Weights of a small transformer language model: vocabulary 1024, no biases in attention or MLP.
Each number is 128 + 24 x the weight over the matrix's rms, rounded and kept within 0 to 255. Layers, rows and columns count from 0.

# layer 7 MLP down (transposed), 2048x256, rms 0.0677, rows 1724-1736, columns 128-255
[[110 130 126 134 131 137 123 135 139 176 129  93 131 111 122 116 123 157 137 101 121 148 142 111 162 187 101 135 135 132 155 103 110 132 150 136 105 173 145 145 125 120 123 131 136 136 119  96 106 139 150 100 115 150 102 166 136 116  90 189 105 116  84 144 105 166  98 161 133 178 107 143 111 156  97 106 120 146 128 165 110 118 137 157 155 105 164 110 141 167 145  99 142  93 133 111  99 156 152 100  89 122 134  97 114  98 124 133 100 140 127 141 109 129 115 151 112 136 103 155 115 173 131 113 138 151 105 132]
 [120 107 108 155 144 110 140 120 129 100 130 110 163 140 182 118 124 156 133 100 157  87 106 103  63 103 144 122 115 137 167 186 173 141 121 165 125 152 171 124 149 129 114 158 133 114 155 176 104  82 147 112 118 178 118 132 113 111  92 146 121  95 146 125 111 156 153 134  86 170 120 134 144 125 129 153 116  76 121 164 156 139 148  75 115 104 144 123 130 126 108 164 101 124 147 165 142  93  74  83 150 149 152 181 120 144 127 119 159 146 126 171  90 102 116 194 152 121 157 123  83 135 128 100 124 113  85 138]
 [138 135 131 111 126 133  95 104 155 133  79 103 134 125 155 111 108 119 136 117  86 141  85 132 129 135 109 158 148 112 148  76 115 114 146 130 135 136 149 102 128 131 118 137 129 137 168 106 156 111 138 132 104 149 159 136 153 135 106 146 150 163 109 113 132 117 169 130 107 120 144 102  97 101  94 121 127 142 121  77 134 139 139 127 101 154  97 123 143 147 122 118 130 149 130 153 105 153 112 123 149 111 134 142 117 174 142 140 100 111 140 131 102 122 135 105 139  91 138  95  88 114 119 127 131 124 150 131]
 [ 85 150 127 118 143 156  84 148 149  90  98 114  97 147 121 126 118 104 128 131 100 118 168 143 115 121 144 129 127 131 133 134 121  90  73 152 157 149 114 126 131 157 155 139 136 144 135 121 119 165 121 131 168 148 133  78 134 133 112 142 130 102 135 108  78 118 108 140 161 120 125 133 168 116 144 157 142  88 117 110 133 137  91 167 130  85  96 119 116 126 166 165 148 122 102  90 146 108 136 145 178 179 124 111 131 108 126 131 120 116 158  89 137 125 111 148 137 170 122 143 136 139 140 147 160  91 124 144]
 [ 88 168 140 109 146 114  69 112 122  98 109 123 139 130 139 119 123 113 144 143 102 141 116  96 129 122 161 164  97 127 131  89  94 119 107 102 157 122 162 114 145 133 114 147 146 142 150  98  94  93 163 153 130  92 127 124 167 183  89  92 130 140 130 126 135 133 108 143 109 156 151 131 160 147  99 138 160  93 164 129 115 124 136 119 139 147 135 138 118 181 144 130 153 151 125 135 102 153 127 167 129 148 165  87  84  88 133 127 145 116 166 136  89 107 145 142 117 100 176  99 122 121 107 135 123  86 104 122]
 [138 109  97 144 126 126 105 110  98 206 155 163 141 154 103 155 155 166 122 119 114  92 135  86  85 141 118 113 139 136 129 133 116 101 174  80 119 144 171 117 168 128 125 102 158 127 122 101 127 129  95 161 139 109 128 124 160 152 113 114  93  97 116 132 103 142 169  96 157  94 158 119 119 144 135 115 151 120 117 138 113  87 148 134 153 114 138 130  80 145 112 136 118 171  93 134 145 149 155 127 149 114 118 130 111 150  77 157 138 138 141 139 126 137 122 161 107 209 155 132  99  84 179  94 116 106 114  99]
 [119  81 103 150 157 116 133 116 160 103 123 142 123 167 145 102  67 137  58 121 157 147 136 124 131 115 161 188 139 147 105 129 137  93 126 115  88 106  66 143 127 127  96 176 139 154 130 111 132  89 146 154  99 136 142 143 142 157 158 117 139 110 151 147 129 137 108 143 129 118 100 127 103 107 138 132 132  77 131 189 151 120 140 122 109 185 101 161 149 151 159 142  97 131 154 143 121 122 190 114 159  84 164 131 147 128 135  72 136  52 127 107  81 125 170 124 123  85 104 139 126 103 135  75  96 167 100 125]
 [133 148 140 126  67 124 105 111 109 142  90 115 136 124 130  50  87  83 119 115 106 139  51 129 121 107 107  78 198 133 119 139  87 170 163 147 114 168 130 106 147 109 120 122 124 103 148 117 113 102 128  90 124 101 151 165 112 150 136  95 142 175 153 117 121 138 120 109 145 151 150 132 123 107 137 101 132 135  88 175 151 124 110 163  86 124 115 184 110 142 105 128 123 119 137 151 118 163  94  86 118 152 122 124 122 161 174  96 127 204 137 127 138 162 128 143  71 137 121 164 113  99 119 137 138  98 122 153]
 [152 130 166 153 127 125 134 123 116 149 158  98 151 125 115  79 105 112 176 108 161 137 106 135 130 143 179 132 177 130 159 113  86 173 102 121 143 141 107 163 153 119 116 114 135 177  66 153 137 166 129  82 109 142 134  74 108 143 108 168 140 141 120  90 131 125 125 136 169  89 127 166 184 103 119  69 126 155 139 133 106 163  86 164 106 104 125 139 153 102 157 105 158 130 136 122 145 160  95 108 127  88 125 115 135 124 152 146 141 121 149 134  88 151 144 165 152  96 162 127  93 136 142 112 164 104 159 128]
 [102 126 158 120 153 197 152  81 137 121 149 122 173  95 152  69 104 147 155 129 110 117 107 138 131 113 134 136  87 146 107 111 159 189 150 164 134 162 118 125  80 144 127 120 135 128 120 134 163 112 131 141 129 131 106 118 106 139  92 135 140 148 101 135 171 105 114 137 120 138 113 126 126 111 153 104 104 163 115 127 136 107 144 105 120 177 137  79 136  95 124 119 133 122  87 110 119 146 127  98 123 115 133 170 117  90 140 117 151 156 112  89 154  90 143 130 108 114 163 122 118 141 119 139 152 125 101  95]
 [ 77 136 113 110 161 150 137  99 147 124 108 123 106  95 146 145 100 158 112 140 119 132  84 127 136 109 141 143 175 103 116 135 110 129 145  78 123 103 165 121 150 157 107 125  96 113 118 122 121 135 163 133 120 163 146  86 119 153  96 132 123 133 123 144 111 111 164 135 161 164 128 121 155 114 148 153 126 184 118 126 125 126 145 122 135  95 117  95 145 132 147 143 100  89 131 146 111 133 105 105 161 150 164 127 152 118  90 137 127 135 152  98 102 106 106  91 132 130 130 139 138 164 156  99 121 110 108 132]
 [140 135 129 163 138 135 138 127 112 109 153 117  94 167 121 136 137 145 109  98 106 147 137 141 103 135 107 141 139 133 114 132 154  69  82 117 140 144 122 177 153  97 105 125 149 139 160  99 116 114 162 134 166  81 143 144 114 127  76 121 132 147 131 159 108 148 170 124 105 115  77 127 104 112  92 124 119 119 145  93 102 196 128 138  84 114 111 143 112 143 133 163 134 107  99 120 117 101 147 122 120 147 156 124 108 155 107 159 162 135  90 131 111 123 116 207 110 116 168  80 125  75 154 122  70 157 116 127]
 [ 99 146 136 148  83 113 111  98 167 153 151  92 107 128 131  88 119 107 134  98 123 155 164 141 135 118  94  75 154 128 101 141 134 150 124 133 161 130 163 139  80  83  73 138 136 172 146 107 174 104 125 120 118  99 112  82 147 107 147 131  99 104 122 137 141 154 114 190 187 111 143 100  94  95 154 122 146  95 135 177 135 146 104 146 133 142 122 124 118  89 136 104  95 108 106 109  78 132 108 109 186 141 153 157 116 143 149 137 171 142 109 156 123  83 138 108 148 144 125 131 145 132 105 153 131 193 158 109]]
# layer 7 MLP up, 2048x256, rms 0.0733, rows 1725-1736, columns 128-255
[[116 120 135 146 146 154 161 107 118 140 149 175 132 162 115 158 141 121 155 163 126 202 128  80 131 147 141 117  94 127 146 140 167 119 102 143 152  97  98 128 142  97  74 134 180 166 127 100 115 146 152 153 161 110 147 138  97  98 165 116 120 150 101 150  93  96 110 110 128 159 125  94  82 114 104 131 129  88 162 132 114 150  99 111 140 109 127 106  97 118 113 153 134 122 170 111 110 115 120 156  96 139 115  92  85 152  94 147  93 121 116  78 130 118 174 114 143 143 122 100 143 133 144  67 107 108  75  95]
 [ 60 194 122 179 148 132 122  95 169 130 157 159 105 119  92 126 157  99 144 145 134 125  91 128 141 114 124 106 131 149 159 121 115 110 125 114 131 129 105 105 148 107 114 146  87 135 131 156 150 102 115 157 154 151  94 136 158 139 124  95  69 135 146 148 108 166 139 115  84 157 118 101 147 114 145 108 172 102 147 123 176 136 107 152 107 118 174 116 113 127 122 142 122  91  74 115 100 137 147 138  71 148 143 128 134 156 144 123 148 117 125 126 118  66 107 120 148 119 108 150 126 171 138 160 129 198 161 129]
 [125  76 144 133 104 128 139 143 122 161  73 125 121 112 108 164 151 150 127 107 126 113 149 108 150 129 142 100 129 126 139 127 146 104 104 168 145 130 112 133 113 121 116 155 145 102 158 106 129 135 130 122  97 132 121 138  93  93 105  99 143 198  97 116  74 153 155 126 133  92 136 104 120 127  88  88 151 150 181 138 104 130 116  96 118  97 117 136 120 132 162 111 125 119 116 183 161 154 148 115 103  85 127 117 150 120 120 149  85  95 112 120 120 108 105 144 151 136 136 111 104 115 177  94 159 155 145 105]
 [106 107 157 114 130 144 110 138 130 149 107  95  80 129  99 142 124 111 113 116 105 115 111  85 125 157 145 125 119 143 140 133 119 111 144 134  82 130 114 127 103 156 128 129 128 128 115 109  91 116 129 158 143  78 106 130  88  75 130 153 103 190 103 139 153 138 148 116 120  96 178 138 147 148 107 123 110 149 129 160 136 124 135 132  96 133 105 139  85 131 132 153 121 124 128 158 144 118 102 134  97 143  96  99 181 171 107 122  69 103 126 154 144 107 137 122 127 105 121 132 122 110 142 123 138 147 129 117]
 [130 148 110 166 134 157 160 140 124 162 139 137 126 131 117 118  74  87 147 157 130 160 120 125 166 157 141 136 121 163  91 137 132  86 127 181 114 121 119  96 123  54 130 119 115 124 113 122 110 149 119 129 133 132 139  90 131 122 141 153 131 125 138 105 110 108 124 155 127 109 143 149  92 131  96 111 104  88 155 109 144 131 139 137 100 153 132 134  95  87  96 120 147 112  92 144 148  88 131 169 129 124 141 142 124 146  97 140 108  86 165  81 152  95 125 103 101 172 130 100 163 131  92 107 151 125 151 137]
 [ 83 112 175  89  91 189 120 104 108 132 140  83  65 136 132 158  97 123 141  87  80  76 108 121 171 149 105 102 114 136 132  91 147 111  99 123 115 196 130 164  97 110  99 172  61 122 140  99 145 108 134 115 129 136 139 123 101 147 155 147 132 148 132 108 129 120  84 114 125 168 137 127 158 118 159 161 139 154 177 152 135 133 145 150 130 115 158 132 105 114 120 147 109 101 146 128 108 149 144  90 105 169 129 114 160 161  99 161 158  85 114 100 119  79 112 105 124 130 101 102 113 100  99 119 126 102 134 144]
 [108 139 120 145 139 123 156 116  90 126 128 132 135 122 129 138 128 153 163  80 152 189 139 123 118 122  47 137 120 147 128 129 118 112 144 142 106 118  98 125 107 139 120 134 172 122  83 104 113 132 141 149 123 147  89 110 138 131  96 139  87 109 122 128  81  65 142  98 155 105 149 130 126 133 147 126 162 160 110  91 127 141  93 148 112 148 161 115 130 138 107 124 163 115 141 167  76  87 148 102 153 121 144 137 113 176 121 190 157 137 130 130 163 120 130 185  66 156  95 133 110 155 135  94 141  97 153 106]
 [116 133 149 113 127 145 156 122 126 142 156 174 108 128  99 123  96  94 131  96 104  95 127 116 161 159 129  79 173 124 147 105 129 105  78 118 107  73  82  99 158 133 136 134 156 144 131 104 179 149 105 105 150 130 131 151 165 123 119 150  76 165 149 112 102 148 121 128 121 161 113 131 124 102 125  85 125 170 130 100 126 132 108 129 130  95 132 141 136 155  87 158 143 119  30 151 106 109 123 149  79 121  91 144 150 176 110 163 124 116 152 176 127 140 100 120 135  75 111 117  92 158  91 126 154 133 120 148]
 [106 113 135 146  93 148 152 111 149 120 180 126 119 116  95 125 149 119 155 163 145 137  85 155 120 109 135 109 121 142 165 154 135 101  94 114 111  89  72 113 135  95 100 147 129 138  88 129 107 118 126 154 164 105 160 160 201 143 127 148  77 146 127  98 142 166  73  83  66 142 153 125 130 111 142 113 187 128 142 140 130 165 104 142 113  93  88 123 108 148 167 192 134 119 140 108 118 121 131 113 114 169 129 149 148 166 125 106 138  93 105 111  98 130 132 175  73 105 110 139 163 186 134  98  98 150 163 111]
 [157 125 167 132 132 127 106 117 133 148 136 108 107 124 115 155 159 106 155 150 108  93 147 110 161 107 150 105  82 170 169 121 125  92  98 133 147 118  96 143 115 133  96 123 108 131 112 152 126 137 164 152 134 108 111 158 109 116 164 135 133 131 100  83 109  85 145 118 126 127 136 151 108 112 144  62 159 116 145 120 131 123  83 133 128 121 137  98 172 174 115 157 127 131 133 112 126 103 123 166 107 117 165 141  82  88 135 109 130 110 162 138 123 139  86 126 150 126 160 124 114 112  68 138 140 130 152 128]
 [141  84  72 159 176 133 106 101 119 158  67 155 126 146 114 104 147  62 110 144 113 150 118  80 155 119 130  98 129 111 150 132 143 115 172 160 146  97 125 149 116  87 161 178 115 123 150 146 154 143 149 142  91 135 120 103  90 109 133 115 132 121 155 161 121  90 132 131 107 111 113 155 118 118 129 124 138 128 135 136 150 158 108 165 109 144 138 124 131  92 156 141 137 142 166 137 129 128 126 191 130 110 150 117 199 144 117 138 118 160 118 129 107  99 144 128  48 135 101 147 160 155 111 114 174 125 151 182]
 [193 108 106 119  99 138 181  76 138 167 170 118 114 114 102 130 133  86  91 154  90 107 147 100 139 131 120 105 129 150 137 178 130 151  77 189 135 171 128 138 120 140 148 150 151 123 133 100 136 154 165 106 127 124 103 132 134 158 147 133 149  97 141  82 122 181 121  88 134 152 110 132 127 159  52 121 124  85 146 117 140 156 136 135 117 106 139 140 130 107 104 119 122 112 122 136 145 109 139  89 136 127  59 144 185 108 143 142 192 144  87  67  87  75 136 104 101  70 128 136 144 163 141 111 165  98  88 127]]